{"intermediate_size": 192, "hidden_act": "swiglu", "norm": "rmsnorm", "learning_rate": 0.00394, "lr_head": 0.009, "warmup_steps": 200, "decay_shape": "linear", "final_lr_fraction": 0.0, "batch_tokens": 32768}
Each number is 200 + 20 x the weight over its row's rms, rounded and kept within 0 to 999. Layers, rows and columns count from 0. The size before them is the row's rms in percent of the matrix's.

# v: layer 6 attention value, 96x96, rms 0.13, rows 32-95, columns 0-31
# o: layer 6 attention output (transposed), 96x96, rms 0.117, rows 32-95, columns 0-31
# q: layer 6 attention query, 96x96, rms 0.133, rows 64-95, columns 0-31
# k: layer 6 attention key, 96x96, rms 0.134, rows 64-95, columns 0-31
# gate: layer 6 MLP gate, 192x96, rms 0.147, rows 0-2, columns 0-31
# up: layer 6 MLP up, 192x96, rms 0.14, rows 0-2, columns 0-31
# down: layer 6 MLP down (transposed), 192x96, rms 0.129, rows 0-1, columns 0-31
v32,108,175,211,218,207,194,213,240,204,232,188,205,230,211,179,219,204,172,217,208,237,230,167,211,202,207,196,213,188,187,178,204,214
o32,097,215,226,188,207,170,216,179,174,211,203,186,202,196,181,231,208,202,198,228,210,200,190,205,195,179,191,191,175,209,209,209,204
v33,118,211,197,210,230,187,206,193,196,196,215,199,186,220,218,203,170,193,151,199,199,180,194,176,214,169,183,201,207,176,196,217,220
o33,108,199,227,183,186,189,183,252,231,181,206,174,188,224,202,215,182,192,226,177,244,174,209,216,223,185,170,169,189,192,195,185,205
v34,110,211,173,207,222,188,235,179,195,208,142,196,167,159,188,203,237,198,208,190,219,220,212,194,213,221,204,216,219,208,187,207,181
o34,101,193,198,178,189,180,191,178,189,178,203,185,191,215,212,203,172,179,223,161,217,194,209,177,156,191,226,182,192,209,208,222,235
v35,097,220,216,197,176,190,171,226,196,190,187,226,194,201,168,212,182,188,208,192,169,207,189,210,206,211,225,242,201,207,185,198,220
o35,088,175,197,220,196,193,198,204,200,210,192,179,251,191,201,206,205,202,185,203,229,218,175,232,201,225,208,223,223,207,196,173,240
v36,115,189,214,227,190,192,203,239,223,196,232,208,229,221,175,191,223,196,206,183,204,184,182,203,209,204,258,230,215,202,153,169,227
o36,107,187,216,239,182,207,201,198,246,209,172,209,183,196,221,237,226,215,203,210,204,182,201,178,223,184,210,205,227,193,243,239,211
v37,116,192,173,202,211,188,189,241,221,222,223,208,195,237,204,196,181,170,200,183,210,168,203,195,215,167,228,173,231,160,201,206,162
o37,111,215,197,196,177,197,211,202,244,178,219,184,203,237,198,210,206,201,202,228,184,224,200,172,219,203,166,204,192,248,191,184,196
v38,105,204,185,161,194,210,228,214,214,193,225,181,188,227,176,215,172,170,211,183,201,211,214,220,211,228,219,167,189,220,185,203,174
o38,104,211,207,193,187,220,207,164,239,242,191,214,220,189,224,222,206,209,212,230,167,197,216,219,206,189,244,215,221,209,184,227,193
v39,112,223,236,184,216,203,192,215,190,206,184,161,185,192,174,227,176,193,188,215,203,178,208,210,201,184,183,202,245,186,177,192,193
o39,112,210,174,205,204,219,196,190,157,197,177,247,202,212,227,164,199,199,198,174,199,207,192,199,217,200,251,203,164,203,199,183,192
v40,108,238,207,200,180,200,189,208,226,203,223,190,209,225,176,203,213,206,212,197,213,188,176,205,209,223,184,213,202,226,169,210,204
o40,104,206,188,203,204,174,164,196,186,227,204,191,177,225,182,181,213,232,199,191,234,199,213,172,173,218,201,216,166,170,213,212,160
v41,100,217,182,220,153,174,206,207,205,184,196,183,215,170,173,206,230,205,242,225,239,194,221,193,207,230,228,219,217,224,197,204,197
o41,092,215,189,235,195,213,202,197,197,182,166,183,179,201,192,197,231,194,192,164,167,188,193,210,151,183,181,205,202,191,233,182,198
v42,110,207,193,202,220,220,247,200,220,234,194,187,189,180,186,238,216,191,214,202,237,205,205,210,186,212,198,180,182,219,192,191,180
o42,107,218,227,181,216,232,226,173,192,215,188,198,152,202,203,209,187,167,182,195,208,209,237,193,190,195,232,239,201,201,185,193,184
v43,095,182,201,191,192,189,168,207,201,211,235,220,205,187,181,209,186,197,171,202,163,209,202,220,215,190,218,213,181,214,205,220,216
o43,091,212,185,205,230,177,202,202,201,208,193,224,195,246,195,177,196,184,212,212,187,192,202,201,214,174,194,182,185,173,169,223,228
v44,099,219,204,195,255,210,241,209,185,209,191,203,156,222,196,232,181,204,187,234,187,181,225,218,193,203,210,201,181,228,181,214,215
o44,097,222,202,183,189,208,178,209,172,196,211,208,220,167,190,257,158,212,183,202,183,196,196,220,202,236,180,205,197,174,197,191,191
v45,115,220,203,191,219,200,202,196,189,181,197,226,190,183,180,227,192,194,191,250,187,194,177,226,189,183,194,194,201,170,199,223,188
o45,108,220,206,223,232,216,213,241,163,237,198,194,185,181,194,184,192,237,208,173,191,231,192,173,201,204,210,207,182,200,216,215,226
v46,104,187,227,203,194,198,202,221,219,250,172,183,200,165,200,212,194,165,194,164,207,201,208,214,223,189,197,190,210,192,224,216,197
o46,099,211,206,156,185,196,187,199,229,210,232,218,234,241,216,204,177,200,196,177,241,197,192,214,216,220,205,204,168,207,176,186,196
v47,110,197,171,186,220,197,198,183,170,202,174,187,219,192,223,199,172,180,201,221,197,164,230,175,234,202,170,217,218,199,214,239,174
o47,119,210,186,209,184,225,184,201,211,231,213,167,186,187,199,195,219,173,190,217,187,208,226,200,201,167,206,199,201,183,202,194,202
v48,102,216,208,210,212,180,147,215,212,210,184,225,250,202,184,197,201,178,175,218,202,162,217,219,198,215,173,209,186,179,203,169,205
o48,108,172,154,186,224,197,179,197,197,207,218,202,189,170,179,183,204,195,242,203,231,228,200,190,189,167,194,207,222,188,188,167,207
v49,113,186,178,206,209,194,243,195,193,213,174,193,199,198,245,190,171,191,213,166,207,206,195,217,219,189,242,212,198,208,185,191,190
o49,103,184,213,201,197,180,221,195,205,171,210,230,217,225,183,177,207,180,217,210,191,209,222,214,178,210,217,245,212,184,185,183,207
v50,112,209,214,217,201,187,209,182,197,227,189,188,200,156,227,211,168,197,194,200,247,196,193,192,201,172,183,209,196,214,224,220,222
o50,101,211,207,205,232,202,209,219,212,208,199,177,220,237,180,175,185,196,202,182,183,180,183,194,208,191,207,205,201,199,183,173,209
v51,112,221,215,202,187,187,222,197,193,186,201,193,185,171,215,190,179,171,233,169,211,204,175,182,187,196,186,172,231,185,209,222,188
o51,112,173,180,181,178,159,225,193,200,191,168,199,214,186,185,140,182,219,169,198,193,207,189,194,247,212,198,190,197,216,199,206,199
v52,104,190,231,202,222,190,217,199,184,203,202,155,225,190,213,202,200,185,197,180,195,201,178,218,211,217,228,220,192,171,188,191,196
o52,092,211,192,252,252,226,205,201,184,183,201,192,222,212,202,242,199,205,194,204,247,222,211,177,194,204,195,194,158,220,180,185,184
v53,117,241,223,232,192,191,191,231,207,203,221,205,227,233,217,176,204,189,160,212,185,195,188,203,194,222,176,189,195,179,177,203,212
o53,106,198,202,208,203,195,189,202,230,223,176,180,224,236,220,193,206,206,199,187,203,183,223,156,228,186,153,179,201,205,205,210,204
v54,113,169,177,189,213,195,197,172,190,197,234,214,177,194,201,174,181,234,198,173,201,199,194,230,223,225,224,192,187,209,216,208,193
o54,110,208,214,156,195,196,223,207,196,196,207,205,194,197,204,187,225,206,217,187,255,193,239,196,235,183,243,188,219,215,185,218,202
v55,112,174,187,230,207,201,204,196,237,244,217,203,199,214,221,216,220,204,229,134,221,226,184,190,212,200,209,199,192,200,209,164,211
o55,100,204,245,173,213,200,224,183,241,169,188,232,198,209,189,180,194,170,193,208,230,204,211,199,163,183,195,220,213,179,200,217,183
v56,101,202,200,202,214,224,208,199,221,202,194,202,179,197,202,227,231,211,202,182,212,206,193,185,186,171,240,171,196,197,226,195,206
o56,103,210,192,194,208,217,207,181,182,200,211,180,216,211,167,239,172,182,212,219,143,176,226,197,169,200,214,189,191,172,201,248,202
v57,110,214,184,213,226,188,247,202,190,235,194,186,195,192,178,201,174,195,188,196,221,195,166,174,195,198,223,194,184,232,189,196,209
o57,100,216,182,253,199,156,177,210,209,210,212,200,175,191,236,201,203,226,216,189,197,176,222,182,194,185,193,217,231,162,183,212,176
v58,119,185,214,190,220,213,216,177,195,178,231,196,228,186,193,210,219,182,223,203,229,220,169,238,192,234,224,197,182,226,197,168,204
o58,100,213,208,195,190,225,176,156,166,191,212,206,205,189,199,216,223,242,193,208,189,173,210,213,194,207,230,193,202,206,222,200,184
v59,100,151,153,198,202,178,223,178,220,197,202,184,182,182,222,211,214,208,210,157,199,206,200,179,215,175,250,215,189,232,180,160,215
o59,094,220,242,225,182,203,205,207,213,175,188,204,207,183,197,225,218,200,222,179,220,231,230,217,236,221,222,218,224,212,188,195,159
v60,101,201,243,181,207,171,169,227,183,198,155,241,208,173,238,208,190,187,202,213,216,188,214,186,192,201,198,208,197,214,197,239,204
o60,096,173,221,172,189,236,223,224,176,230,216,201,220,204,230,195,187,204,206,163,185,207,174,199,200,176,205,224,229,182,235,202,175
v61,093,203,216,192,208,175,208,266,182,188,182,173,190,219,211,207,156,205,176,213,201,189,192,199,211,182,209,200,198,181,199,223,177
o61,093,183,211,192,203,207,206,200,197,198,197,184,227,253,183,215,188,190,231,155,190,181,212,201,183,186,167,148,184,204,202,197,183
v62,093,222,198,207,221,257,189,214,184,212,196,199,206,238,186,191,208,210,218,229,219,221,173,198,195,187,218,203,192,197,185,173,202
o62,091,170,194,217,166,194,206,193,188,197,204,176,204,222,204,271,194,183,213,226,156,186,203,210,166,205,194,200,227,180,185,167,189
v63,116,169,209,202,242,181,172,241,179,168,211,223,196,249,220,213,170,172,187,231,204,205,175,185,210,176,190,189,213,206,212,246,157
o63,107,229,237,196,210,168,219,227,201,228,200,163,208,187,203,166,191,211,221,190,188,192,200,186,192,206,209,174,197,189,207,209,219
q64,085,181,225,208,157,175,214,195,180,216,169,190,212,184,207,117,175,204,193,212,185,200,211,230,226,181,202,234,199,182,198,204,167
k64,080,188,194,209,200,223,222,213,214,170,195,169,147,209,186,232,209,211,181,200,214,184,205,210,245,206,188,207,201,232,218,209,215
q65,101,215,200,223,175,191,201,218,201,212,170,161,190,171,188,165,201,165,218,222,132,213,174,191,200,189,187,215,154,215,177,179,170
k65,087,206,218,166,241,198,217,243,192,206,218,180,204,193,186,222,209,222,185,189,236,206,209,207,215,217,214,204,217,182,219,178,211
q66,094,214,211,164,258,201,207,221,235,167,234,195,210,190,184,225,200,230,167,187,239,254,188,183,222,195,199,213,211,203,220,190,229
k66,076,181,150,215,192,215,185,206,212,220,170,206,188,179,183,176,187,181,217,179,200,213,186,224,214,227,200,199,210,208,193,217,200
q67,085,203,188,198,199,241,189,181,199,208,238,226,205,194,180,232,207,195,214,233,207,184,192,217,171,209,183,220,207,182,184,204,186
k67,073,195,250,215,193,194,216,190,201,211,183,198,175,221,209,220,189,194,217,201,140,173,206,220,174,186,217,171,215,208,196,180,210
q68,075,221,247,183,243,195,201,210,209,204,198,188,187,210,188,168,183,210,187,203,240,178,206,177,224,178,219,194,204,197,197,209,186
k68,099,206,161,174,176,193,186,204,217,205,194,217,223,178,192,174,214,221,214,195,241,211,199,192,194,208,190,210,216,196,201,214,182
q69,077,204,232,182,229,214,217,227,236,172,207,165,207,209,197,221,224,218,181,212,212,206,202,226,220,213,211,210,205,214,191,181,213
k69,100,192,204,173,202,181,192,244,221,215,218,205,221,174,214,176,187,207,216,198,247,193,200,184,200,223,218,220,188,200,202,200,198
q70,070,210,176,211,206,197,188,182,211,181,191,220,211,214,221,211,190,225,178,198,204,172,216,170,166,196,184,184,187,199,220,212,192
k70,146,178,228,236,213,222,192,195,199,212,183,194,204,195,208,211,174,206,233,212,171,201,209,199,172,173,206,196,199,196,242,188,186
q71,102,201,153,191,183,162,226,203,249,220,199,201,207,260,211,222,221,173,182,177,157,210,201,223,193,200,193,206,200,191,189,221,215
k71,088,165,200,211,224,202,185,195,206,208,187,218,186,192,225,223,196,188,210,182,173,187,183,220,210,239,196,217,173,197,190,206,199
q72,094,202,222,181,228,233,190,172,169,201,181,204,180,181,155,216,187,176,170,177,199,178,163,209,196,213,228,200,215,197,188,198,223
k72,092,203,199,177,180,233,186,204,204,199,198,200,239,177,213,179,173,217,190,200,210,211,220,187,246,195,205,195,195,221,222,210,200
q73,096,175,189,217,213,189,176,220,185,156,156,216,195,205,217,209,220,243,208,165,234,220,199,183,182,196,179,206,212,200,221,209,226
k73,097,204,229,161,214,212,229,179,187,221,170,172,169,195,194,207,228,169,189,211,213,231,199,199,203,196,180,182,197,211,191,184,184
q74,091,210,224,160,174,196,208,217,207,185,202,151,195,188,183,175,205,213,182,235,182,182,223,203,205,190,187,191,218,223,183,201,184
k74,093,216,218,212,172,186,201,191,231,228,218,169,199,226,215,190,186,195,231,197,202,182,230,192,219,197,230,233,220,168,194,229,224
q75,089,211,227,214,184,237,216,180,203,187,199,197,210,197,207,148,207,218,210,210,193,147,212,183,215,172,219,160,232,231,241,227,220
k75,092,212,215,204,197,202,213,205,178,208,227,193,201,186,179,208,198,173,195,204,210,228,236,201,238,166,184,213,222,203,235,185,173
q76,098,197,193,216,238,209,207,148,181,204,191,211,189,222,196,180,201,213,187,195,165,175,187,185,191,197,200,206,179,201,179,177,228
k76,099,238,219,176,171,198,216,242,182,196,231,200,187,178,186,201,209,209,204,209,246,172,191,251,177,178,229,195,238,170,236,196,182
q77,083,215,213,186,206,225,200,168,210,195,211,243,176,181,185,202,207,207,201,220,230,192,205,220,183,206,202,210,238,189,212,207,205
k77,089,210,201,196,201,182,172,186,221,196,206,210,207,237,215,215,188,172,219,230,143,204,196,219,195,189,219,211,181,196,194,164,190
q78,078,202,194,185,165,194,207,200,215,179,210,230,206,152,187,219,212,221,218,184,219,200,227,198,194,208,207,216,219,183,200,225,151
k78,108,208,215,173,209,194,212,200,196,191,230,187,181,191,214,229,202,188,181,227,260,194,227,199,205,191,205,226,225,189,204,202,216
q79,094,209,222,193,244,218,209,188,207,182,218,219,188,211,217,209,202,223,182,192,255,203,224,196,207,178,197,184,233,184,227,189,222
k79,097,196,175,182,170,193,198,199,195,186,226,212,194,157,204,181,221,175,210,187,253,172,204,201,203,197,181,189,210,212,210,228,192
q80,083,236,191,187,192,162,242,215,222,192,166,199,187,214,195,237,209,232,198,177,206,220,217,192,237,177,204,174,229,204,220,200,219
k80,060,170,148,189,192,193,192,217,195,214,228,206,199,185,245,218,197,196,192,204,226,223,220,179,197,226,193,226,137,202,194,198,196
q81,094,237,230,180,211,179,202,196,217,194,177,203,187,211,213,210,195,194,183,201,198,215,228,185,238,208,187,191,215,214,201,229,220
k81,065,192,181,208,181,195,187,200,218,241,187,198,197,208,229,170,185,224,196,192,211,194,214,200,224,215,175,181,158,190,208,200,176
q82,087,198,221,240,217,245,186,188,210,212,218,208,185,193,206,200,193,186,231,199,197,226,201,221,185,188,218,215,205,193,233,195,189
k82,066,244,225,206,231,203,205,198,178,187,170,173,189,207,201,230,212,173,203,200,180,213,213,215,181,178,189,182,222,221,212,190,214
q83,093,205,174,217,166,205,175,219,209,182,199,225,182,198,232,205,150,219,202,226,232,208,219,206,203,197,190,192,193,220,216,193,200
k83,098,239,222,221,188,213,200,150,184,175,203,200,167,174,192,203,201,195,226,190,172,204,206,175,144,219,215,206,200,195,226,190,172
q84,087,201,167,200,207,209,206,211,200,192,210,197,188,208,190,211,231,231,221,191,220,159,195,196,197,194,189,200,209,187,228,205,187
k84,095,163,154,204,198,245,184,165,173,177,227,189,216,214,178,214,224,199,218,215,190,164,196,216,197,211,234,199,181,209,216,187,247
q85,092,202,224,184,232,228,205,194,182,196,218,228,184,191,178,254,212,219,192,240,227,217,191,160,182,214,216,197,199,186,176,215,161
k85,092,194,229,183,178,199,193,199,184,163,221,201,174,189,217,182,182,194,214,183,217,215,173,179,182,158,209,190,226,187,207,201,189
q86,092,195,167,215,227,176,215,233,178,193,190,173,189,203,217,229,194,201,231,184,217,219,206,184,217,181,191,181,167,222,207,173,239
k86,083,219,193,208,233,193,189,213,183,198,185,201,202,197,211,207,198,187,211,204,200,212,208,169,154,220,216,197,195,226,175,187,192
q87,093,214,202,169,187,208,184,199,208,216,189,256,227,210,202,202,160,183,209,184,223,209,157,187,179,190,199,195,197,208,229,226,218
k87,100,159,235,189,229,185,219,183,195,181,218,216,176,212,182,187,157,185,199,183,201,193,217,181,189,198,211,186,220,207,184,230,199
q88,111,156,187,212,188,180,207,201,199,191,179,246,185,188,242,182,189,199,224,175,210,200,205,179,187,203,203,195,197,198,234,225,189
k88,098,237,174,180,196,176,173,199,198,208,162,244,199,222,191,214,182,212,196,191,197,234,203,208,169,207,209,217,207,204,201,219,215
q89,090,182,202,200,181,231,203,218,210,185,215,209,194,194,204,220,197,214,149,213,193,172,202,181,187,227,199,217,192,216,174,212,172
k89,094,175,229,196,199,199,208,180,184,195,185,211,190,218,212,209,210,228,177,210,244,184,202,195,159,177,188,189,211,204,197,183,206
q90,089,199,182,204,209,188,179,199,194,204,192,225,201,214,216,222,159,208,197,198,204,212,179,177,212,210,206,182,177,191,184,197,183
k90,098,212,164,223,198,225,204,192,174,191,234,223,176,236,219,227,181,220,187,197,160,208,157,170,211,192,169,195,180,215,202,197,205
q91,114,196,225,209,194,166,221,200,237,198,183,184,201,215,226,222,216,222,228,222,204,182,176,239,231,216,205,192,199,209,216,191,201
k91,113,192,200,188,203,194,183,196,168,178,195,248,234,191,190,220,212,205,211,205,214,195,188,209,198,206,188,228,204,197,193,172,200
q92,094,240,182,171,218,198,227,194,196,207,236,165,202,229,222,220,231,227,200,173,178,161,219,210,172,220,201,249,227,176,178,208,216
k92,090,173,193,190,223,191,196,217,175,230,215,166,185,206,187,169,198,198,220,171,191,149,203,207,222,204,207,204,217,171,205,193,210
q93,098,199,208,188,235,180,215,191,165,219,170,195,217,207,211,191,198,177,230,177,199,184,210,194,185,179,187,240,195,195,212,191,226
k93,097,230,220,208,229,170,197,226,177,211,189,201,225,175,187,195,209,183,216,175,179,204,221,201,216,205,191,195,217,211,198,189,177
q94,098,207,208,214,187,201,232,226,189,205,207,203,175,218,205,231,238,219,194,187,170,150,194,214,168,216,170,204,259,170,186,209,193
k94,100,158,209,180,214,198,195,202,169,222,226,196,206,193,210,184,185,218,156,211,205,218,205,216,209,199,228,209,236,197,201,206,209
q95,099,179,210,204,177,182,196,230,209,206,196,205,186,174,196,209,173,209,210,169,209,228,224,209,197,209,227,210,227,190,223,222,197
k95,096,214,209,186,248,186,226,215,188,180,197,190,196,185,201,207,212,172,205,210,226,195,220,170,180,202,155,206,194,194,178,221,202
v64,102,166,210,206,209,170,160,208,180,199,179,218,258,210,210,205,167,174,208,183,224,218,219,215,225,212,252,198,208,254,194,209,217
o64,093,201,169,208,191,175,191,211,240,141,183,197,193,196,171,180,216,175,203,202,174,203,218,182,189,183,206,213,216,231,213,174,177
v65,089,196,217,211,209,175,187,186,169,209,232,237,172,187,233,213,183,233,176,209,200,220,216,196,193,220,215,186,213,218,187,154,204
o65,088,206,198,246,156,151,190,207,216,219,166,203,192,186,206,215,231,187,185,229,184,191,241,199,202,179,212,219,228,168,193,154,183
v66,103,210,186,193,193,202,208,195,222,176,197,185,263,209,196,195,214,220,207,196,177,211,223,179,210,173,199,187,180,205,220,184,205
o66,110,206,218,193,185,172,194,187,193,218,217,163,192,184,200,178,240,233,162,165,187,196,197,222,219,183,205,167,202,195,191,159,212
v67,099,204,198,192,213,218,199,219,194,198,208,233,175,211,180,220,184,184,225,204,228,207,185,213,236,168,228,181,187,235,183,181,206
o67,094,193,205,214,214,213,188,189,177,174,211,203,192,186,211,217,199,162,199,213,209,189,236,190,199,195,205,191,230,191,206,206,216
v68,097,178,219,199,237,184,228,203,184,204,207,175,187,211,177,235,157,190,164,196,198,204,186,212,212,196,204,177,209,198,220,200,209
o68,097,252,206,226,185,211,173,198,207,192,226,158,189,162,207,208,225,215,223,231,164,216,223,199,180,179,188,219,196,195,210,194,169
v69,100,209,187,192,185,191,167,201,187,194,218,189,257,216,174,157,222,198,199,201,207,199,183,219,219,211,192,208,199,170,184,190,194
o69,095,176,178,139,181,166,211,222,226,216,189,203,213,169,219,177,168,207,201,193,210,189,195,172,166,203,211,201,193,176,232,218,236
v70,097,221,228,205,202,193,164,227,219,174,201,185,209,203,203,213,207,186,190,243,201,235,186,208,191,210,188,215,178,190,168,155,194
o70,093,211,226,233,191,229,223,230,204,233,203,231,225,212,210,195,207,211,193,171,205,206,195,247,195,190,174,226,185,214,221,175,225
v71,092,180,181,188,185,201,227,188,198,168,201,181,199,208,188,245,207,173,172,192,177,193,218,192,194,246,178,226,190,233,221,218,181
o71,102,200,241,178,180,193,188,220,186,208,218,231,161,166,192,199,203,190,209,239,197,176,205,210,187,189,190,201,212,209,219,226,182
v72,106,226,212,211,170,189,194,205,203,191,219,162,208,185,184,204,204,183,210,217,194,185,198,218,218,239,188,162,184,190,229,175,211
o72,107,198,204,178,202,203,220,202,206,234,194,189,198,178,192,199,139,183,216,215,193,231,193,183,187,182,195,194,162,171,200,197,206
v73,098,213,221,232,201,185,203,194,204,193,209,198,201,211,215,226,186,170,240,188,208,192,222,213,197,184,174,254,233,207,215,252,206
o73,107,158,209,183,204,205,192,174,189,173,212,190,166,192,209,196,217,206,191,205,201,189,202,170,200,183,207,219,206,199,175,174,182
v74,093,215,215,206,207,178,172,203,196,235,186,162,225,191,192,204,175,183,232,179,208,207,197,221,194,166,200,175,244,221,195,176,210
o74,092,196,223,254,195,192,196,216,221,180,170,214,205,210,207,210,198,210,217,187,199,183,205,172,234,216,161,216,183,197,233,193,255
v75,099,193,214,191,215,165,215,183,198,222,192,235,179,208,194,231,176,208,188,218,185,220,190,170,187,221,231,211,191,210,224,230,162
o75,104,212,190,207,163,206,187,218,226,206,175,227,167,200,235,229,202,226,187,235,172,203,195,184,207,206,229,193,193,189,187,233,169
v76,091,200,207,211,180,168,196,205,196,169,209,131,217,198,226,221,166,168,188,241,189,194,155,191,209,230,207,196,170,198,187,177,192
o76,090,194,236,152,191,194,192,211,225,243,165,218,200,240,198,187,214,183,208,195,157,186,177,193,153,193,208,212,165,196,157,172,207
v77,094,206,197,218,202,192,200,186,192,210,185,207,165,188,189,199,189,173,190,223,228,185,204,222,191,186,207,177,173,225,182,231,157
o77,088,194,213,201,212,156,215,195,200,214,212,203,201,240,211,210,195,196,195,212,205,200,222,201,150,188,180,188,194,225,214,231,176
v78,098,227,187,237,187,209,224,183,194,189,169,161,211,181,171,153,208,202,194,197,237,190,220,219,184,183,234,209,204,215,193,203,225
o78,105,189,194,211,224,189,212,179,222,189,199,184,198,182,191,152,172,170,219,194,186,214,196,163,242,214,200,197,198,194,193,213,193
v79,097,209,183,171,221,190,154,217,218,202,178,184,197,231,210,188,197,177,218,194,196,185,132,190,222,205,191,191,211,163,179,167,233
o79,089,199,217,193,214,238,193,192,211,195,207,221,225,185,197,186,158,186,205,186,197,208,201,190,204,171,242,218,193,223,221,199,266
v80,104,182,158,201,243,208,201,222,191,218,189,223,240,231,154,208,214,203,202,182,202,184,193,227,227,209,222,178,207,211,185,203,219
o80,103,178,181,183,204,212,233,192,201,210,164,231,190,170,205,199,205,229,191,167,185,188,202,177,204,196,216,229,225,215,223,226,206
v81,090,182,193,183,197,191,206,204,233,219,189,199,187,203,175,230,225,195,196,218,209,239,205,225,196,223,223,221,212,214,175,203,184
o81,095,194,229,226,184,206,178,200,208,215,191,189,174,197,229,158,184,197,195,238,217,212,203,211,188,195,226,196,213,170,185,208,215
v82,098,206,203,213,201,222,192,190,182,178,194,247,222,194,216,240,175,222,157,173,195,203,222,199,186,193,201,229,205,177,217,208,200
o82,093,184,202,215,151,232,164,194,212,210,198,198,207,205,204,198,163,199,163,262,199,196,191,223,180,209,175,222,207,226,215,166,188
v83,091,171,199,219,207,204,187,188,193,175,195,193,198,190,213,187,204,168,186,200,204,177,203,174,206,215,156,217,246,205,188,199,181
o83,098,199,200,201,189,169,237,175,230,187,181,225,196,191,189,181,214,187,194,221,186,223,194,202,188,183,170,214,177,185,205,207,176
v84,094,185,181,193,187,209,202,237,195,187,205,226,181,205,188,200,197,201,216,225,166,163,201,207,178,201,173,231,205,185,202,202,172
o84,104,211,197,206,246,214,203,196,173,191,190,237,182,180,213,219,186,169,197,221,233,196,189,184,199,214,188,238,201,231,206,166,189
v85,095,222,206,236,214,187,196,204,187,231,181,189,180,209,215,169,221,230,179,197,198,212,179,203,200,223,225,152,202,212,194,224,213
o85,098,212,211,208,205,208,234,172,237,183,179,236,185,188,201,213,180,223,161,180,201,221,215,222,208,217,242,229,192,191,213,181,203
v86,094,207,223,229,201,218,207,144,204,213,219,173,188,185,200,176,176,185,217,226,214,185,181,198,225,205,222,198,203,239,184,204,234
o86,102,181,186,200,171,174,231,211,201,177,205,164,182,251,190,216,207,177,209,217,170,200,214,184,241,194,204,194,227,204,214,226,209
v87,101,226,198,203,189,200,201,190,180,216,171,196,193,165,202,177,205,212,225,196,184,190,169,154,194,207,180,195,220,195,225,198,196
o87,096,199,189,207,220,192,178,172,188,183,191,208,198,187,206,185,172,214,203,181,186,215,170,165,194,235,171,224,192,205,177,222,200
v88,095,225,182,177,176,227,199,184,219,221,218,217,164,211,208,191,216,185,214,223,177,175,155,202,203,178,201,184,215,203,183,210,233
o88,098,169,173,204,191,200,213,181,214,188,234,226,198,184,240,213,181,223,171,195,235,228,185,160,215,221,207,221,181,183,194,210,211
v89,097,248,167,211,247,198,206,203,177,202,190,200,223,196,191,183,251,200,202,208,169,194,192,219,175,213,226,211,214,194,155,214,214
o89,108,208,187,186,179,185,179,192,187,209,189,231,183,166,218,186,219,182,192,166,214,217,203,159,231,218,209,212,204,258,205,204,208
v90,100,201,208,200,230,199,188,190,249,205,224,173,219,192,212,190,215,221,211,180,191,217,202,205,191,192,166,189,191,173,202,203,218
o90,103,196,175,180,221,202,179,165,187,179,207,225,189,174,173,227,167,211,216,219,222,203,181,232,218,202,221,199,176,204,185,200,216
v91,101,211,198,215,197,229,174,170,208,183,186,187,210,200,212,193,251,204,183,234,202,218,223,174,166,205,191,213,223,200,180,199,215
o91,112,208,163,225,204,193,198,195,211,242,210,241,234,183,210,195,195,174,176,201,196,206,191,225,177,224,200,211,184,208,175,209,208
v92,096,192,214,203,200,202,217,206,215,236,195,219,186,200,173,198,175,213,183,187,189,210,166,214,208,229,218,192,181,184,197,249,187
o92,101,190,172,185,190,179,223,227,184,165,230,212,158,186,229,219,174,233,205,209,185,197,211,201,184,219,229,195,222,193,187,216,184
v93,100,243,228,224,200,203,183,204,203,212,189,183,160,216,184,188,241,205,207,205,175,191,225,196,219,223,193,202,224,227,220,224,189
o93,105,212,178,211,209,196,201,230,188,214,190,225,215,221,212,230,191,200,198,194,163,200,173,197,203,201,206,204,211,188,224,202,187
v94,102,199,195,209,207,219,159,195,212,218,205,206,242,174,212,205,219,203,222,188,176,227,201,213,201,210,204,220,192,198,191,206,191
o94,128,160,142,221,179,192,197,211,190,202,196,206,203,190,195,206,157,197,206,204,219,190,176,221,184,190,226,207,222,185,235,165,177
v95,103,254,172,219,233,186,200,189,192,218,206,171,207,200,232,171,227,191,232,207,173,218,221,213,189,221,215,207,196,210,212,205,217
o95,110,156,211,229,208,206,215,195,189,166,177,210,173,166,184,200,221,201,158,214,231,176,136,153,194,198,212,177,185,196,199,195,197
gate0,084,228,191,171,165,199,196,207,188,194,245,215,157,201,215,227,206,209,200,190,177,224,185,200,201,209,205,209,190,254,174,192,212
up0,090,189,222,139,186,217,201,212,212,204,220,207,180,187,218,207,210,219,204,179,206,214,182,202,177,193,184,215,184,201,158,194,199
down0,090,196,179,213,214,212,195,182,206,217,172,198,212,202,187,226,243,193,196,200,177,190,218,213,173,172,234,204,204,162,230,195,207
gate1,075,223,187,211,193,221,218,197,205,211,177,182,181,200,194,197,202,222,216,187,219,220,220,204,208,214,174,179,233,185,210,227,223
up1,086,183,218,195,208,193,218,195,192,169,215,222,197,212,221,171,200,211,171,205,195,213,173,180,190,197,164,198,178,244,233,182,190
down1,097,233,213,183,203,186,188,200,204,174,194,224,188,201,162,161,194,180,184,201,253,253,176,206,257,182,167,194,174,175,201,195,206
gate2,106,221,203,208,191,225,250,206,203,195,207,204,193,218,224,210,203,170,179,229,226,194,206,207,165,205,207,197,196,177,178,208,202
up2,094,158,205,205,240,230,195,170,188,218,193,188,198,200,201,169,207,194,183,225,194,203,221,182,198,229,174,188,183,179,154,220,196